Part of a small language model's weights: RMSNorm before each block, 102M tokens.
Each number is 128 + 32 x the weight over its row's rms, rounded and kept within 0 to 255. Layers, rows and columns count from 0. The size above them is the row's rms in percent of the matrix's.

# layer 16 attention output, 64x128, rms 0.161, rows 0-63, columns 0-31
size [110  92 112 111 104  80  93  91  97  71 129  88 102 100  99 116 109 116  93 101 118  84  76 107 110  92  94  88  98  98  90 114  93  84  92 121  94 128  92 123 102  87  90 100 118  94 103 115 111 112 102  76 101  88 110  85  83  83  87  95  89  89 112 105]
[[122  15 154  89  99 128 129 118 158  84 102 100 118 101  99 115  91  66 123 174 158  42 134 112 135 174 103 184 114 112 109 140]
 [139 104  62 149 131  90 145  86 119 172 155 143 163 135  92 137 115 162  94 148  80 115 147  95 144 158 125 120  83   0 131 102]
 [122 145 102  96 101 177 102 127 148  94 121 110 114 157 181 120 126 137 124 131 181 141 131 145 108 116  46  81  71 111 133 102]
 [142 156 117 102  75 152 124 151 180 103 185 141 161 100  98 165 134  74 149 175 111 122 187  98 162 137 156 157 137 154 114  97]
 [187 137 118 122 125 126 126 117 149 136 171 151 126 139 196 187 116 157 135 164 118  87 158 118 117 120 142 151  65  65  91 133]
 [103 114 161 129  60 139 127 125 173 156 116 125 114 109 136 227 118 148 142 173  68  98  87 121 144 127 112 178  98 149 142 180]
 [122 165 153 168 148 117 113 115 165 128 100 115 163 144 155 108 143 122  97 186 149 119 130  93  62 125 106  73 150 123 104 125]
 [131 140 160 111 129  67 162 141 160 120 129 133 121  97  98 120 152 166 192 172  88 144 145 126 190 144 142 119 154 100 100 148]
 [115  91 141  81 175 172 191 105  77 134 114 129 170 156 167 118 153 228 146 193 184 106 146 121 135 159 150 136 118 121  44 163]
 [ 87 121  56 119 151 159 112 139  42 129 108 114  97 104  84  98 101 156 118 155 125 115 174  90 116 145  78 194 185 147 150 112]
 [ 72 136 156 181 150 203 138 102 127 117 106  72 125 106 151 106 120  90 157 144  90 153 158 178 149 121 140 140 114 147 223  99]
 [150 120 157 110 132  67 123  80 173 103  67 173 158 140 142 198 155  68 126 147 136 135  98 185 140 107 135 148 136 149 136 123]
 [ 96  60 151 113 195 102  99 128 149 141 104 119  94  52 113 157 150  95 162  96 118 116 138 128 172 135 124 177 144  85 104 123]
 [ 55 110  96  42 128 126  79  67 125  82 104 172 183  87 124 176  66 104 155 111 109 117 102 105 123 121 156 100 111 131 136 149]
 [100  97 167 159 128 125 157 125 102 197 102 103 109  90 133 149 117 100 171 164  71 177 149 132 158 101 103  86 111 129 125  75]
 [ 91 138 162  91 109 124 139 127  73 136 165 129 167  80 185 148 163 159 182 146 161  93 152 153 176 118 135 183  54 211 150 226]
 [161 164 128 157 193 120 144  99 125 206 132 123 147 138  90 161  87 114  89  88 142 143 133 110  89 113 122 104 148 165 124 101]
 [102  72 183 164 121 182 104 180 125 149 134  80 104 161  53 133 121 105 123 184  70 112 148  87 129  92  99 147 105 159  91 137]
 [ 50  85  69 164 185 172 170 195 152 145  85 114 148 124 107 143 164 131 115 201 147 123 178 127  88 180 103 137 157 187 108  94]
 [103 161 127  62 197 113 140 182 137 116  92 107 144 127 138 153 135 112 110 146 175 145 141 140 146 105 137 100 176 128  98  89]
 [169 105 106  96  77 136 149  86 101 170 103 143 120 141  75  93 103 108  79  72 128 170 179 174 125 138 125 109 114 138  94 145]
 [132  97 140  94 123 101 151 170 152 128  92 150 179 109 115 143 141 112  92 132 109 154 123 169  89 159  91 117  78 103  99 122]
 [144 107  76 130 101 130 119  95 177  81 123 161 163 115 124 112 112 176  16 188 165 156 120 148 103 111 124 138 109 108 189 121]
 [168 191 135 154 125 152 124 136 149 127  62 101  90 130  62  58 155 175 138 139 153 143 135 157  97 131 173 126 102 108 118 104]
 [155 123  95 103 101 124  90 128  88 177 126 147 143 136 187  99 119  94 110 140 123 172  91 125  64 136  95 125 130 172 183 125]
 [ 88 112 111 118 132 100 114 142 135 128 115 140 168  98 190 150  81 128 146  89  91  98 144 129 119 110 126 101  69 173 112 136]
 [126 120  94 114 141 134  80  82 173 149 159 156 117 122 125  87 178 146 118 100  64 126 147 168 132 117 173 117 143 119 124 136]
 [105 123 118 202  66 194 152 100 164 138 123  79  94 112 104 152 182 109 138 180 115 120 146 136 157 125 112 112  98  53  77  63]
 [156 131 128  93 132 198 149 174 101 190 142  88  82 101 138  76 116 131  36 130 147 170 120 141 124 166 139 143 157 112 140 184]
 [129  90 178 153 138  86 119  61 173 133  94 113 123 140 142 118 131 134 128 142 120  89 144 175 186 150 147 162 120  62  98 120]
 [168 177 127  96  95 141  91 188  94 150 111 113  80 142 153  62  36 162 113  94 140 129 161 146 171  78  87 196 163 115 129 123]
 [141 143 176 118 140  64 165 133 176 118 108  92 143 139  90  77  94 133 149 146 123  95 161 158  80 127 120 143  92 171  73 140]
 [105 183  99 183  86 149 161 157 107 103 100 107 114  96 145 139 179 186  96 122 165 106 161 149 117 129 171 149 152 144 179 124]
 [100 137 157 211  82 133  83 193 125  59 102  88  72  70 113 118 148 166 166 190 148 130 139  82 181 121 162 135  94 116 148 132]
 [117 127  90 152 188 204 160 130  72 114 124 150 137 104 129 108 225  65  57  61 118 100 158  99 132 171 160 161 178 150 166 123]
 [130 132 123  98 153 161 139 175 136 136 157 144 104  92  83 100 103 110  94 154  99 121 159 146  86 154 152  76 145 108 154 175]
 [205 109 147 141 142 121  94 124 158  97 104 107 147 135 127 144 129 142 152  91 157 174 127 170 130 121 164 133  95  78  84 130]
 [ 71 149 160  79 123  93 155 178 183 103 105 124 138 127 155 129 107 134 106 197 156 184  97 165 143 160 134 145 109 125 156 146]
 [101 134 124  60 110 147 152 118  70 190 147  77 139 112 175 109 132 151 114  94 168 107  88 127 173  71 108 123 135  83 137 146]
 [160 101  95 141 159 144  84 139  95 134 118 149  96 137  76  99 162 163 130 142 165 123 185 121 117 115 131  77 112 111  98  74]
 [ 99  91 103 125 167 121 213 131 120 165 128 117  78 144 139 139 143 132 153 136 127 103  97 171 166 157 143 182 167  70  88 118]
 [153  65 142  95  76 123 139 145 186  89 141 118 102 116 127 146  77  69 125  63 178 147  94 178 129 140  74 109  96 170 125 119]
 [188 151 129 160 144 163 134  82 135 207  93 105 123 145 122 105 116 139 126 116  79 132 140  94  72  55 131 117 119 174 123 100]
 [117 142  98  74  92  78  99  93 140 130  95 148  94 162 121 170 125 108 108 109  90 172  97 115 138 154 126  78 171 110  99 164]
 [177 159 167 170  77  89 151 127  79 125 106 108  97  86 172 152 165 175 146 146 164  47 116 172  67 129 126 123 187 113 184 114]
 [124 153 160  93 110  48 101 131 111  96 112 133  96  89 117 142 106 135 148  61 141 101 209 164 146 158 124 135 126 148 110  78]
 [177 113  69 142  55  97  97 162 120 173 123 114 157 150  78 176 152 145 133 176  33 157 124 123 109 184 163 138 104  91 135  71]
 [150 133 106 135 133 121 174 108  81 166 177  98 127 151 129  78  91 142 116 121 108 110 111  54  83  84 188 113 162 150 176 127]
 [159 101  30 170  58 116 121  96 118 183 102 180 131 131 105 114 147 114 154  83 151 111 148 103 108  52 111 107 107  82 110  94]
 [186 145  90 146  90 115 124 133 154 123 149 140 146  96 120 183 174 177 107 127  94  82 150 140  56  95  60 151 121 143 177 146]
 [ 86 108 132 121 100  83 156 149 140 191 143  84 158  87 134 101 166 173 208 116 150 147 116 113 127  99 173 115 133 110  52 187]
 [139 153 130 156 142 127 146 172 145 160 103 183 148 189 143  95 207 176 103  89 122 162 134 143 141 135 113 145 149  97 192 143]
 [151 121 191 152 161 169 145 183 200 128 131  91 160 103 146 157  99  90 175 168 140  84 102 164 189  98 122 112 143 169 186 136]
 [122 106 103  95 228 110 147 113 108 187 118 182 145 154 126 172  99  76 137 161  84 189 101 128 143 115 125 156 149 122 159 161]
 [ 95 111 135 127 105 121 148 134 181 104 120 152 100  99 121 173 152  86  88 124 127 168 148  84  45 133 126 180 141 138 142 140]
 [140 127  93 102 160  99 155 124 103 112 139 108 109  98 152  86 159 124 141  84 160 105 152 116  54 166 110 114 109 109  87  91]
 [158 155 115 133 140 153 136 151 133 136 140  67 120 106  95 130  66 107  44 160  70  98 140  80 132 117  90 140 186  86 126  93]
 [123 116 104  78 161 122 111 102 150 118 175 101  97 154 122 134  84  84 117 173 100 228 128 124 149  89 147 155 138 200 114 148]
 [123 131 131 122 141 136 132 115  72  63 100  98 110 118 104  83  84 156 165  95 161  65 131 138 128 140 113 106 149 129 116 162]
 [101 120 126 167 155  91 177 152 154 195 110  95 152 155  90 142 172 135 138 145 144  52 133 175 139 121  97 119 139 163  80 128]
 [ 78 128 106 137 153 138 113 105  81 128 178 127 124 145  88 115 100 118 164  95  99  81  91 139  85 138  66 107 120 146 148  97]
 [122 116 146 121  94 121 133 146  97  84  98 129  77 121  69 158 139 151 176 131  99  99 155 177 168 132  89 193 111  90 158 153]
 [113  81  78 134 118 207 112 168 133 127 129 111 191 167 146 137 158 131 196 117 121 147 170 110 154  86 135  94  64 126 124 155]
 [ 84 104 123  77 105  78 126 174  59 120  92 104 157 153 124 121 159 255 135 159 170 149 129 139 194 165 169 163 113  98  73 150]]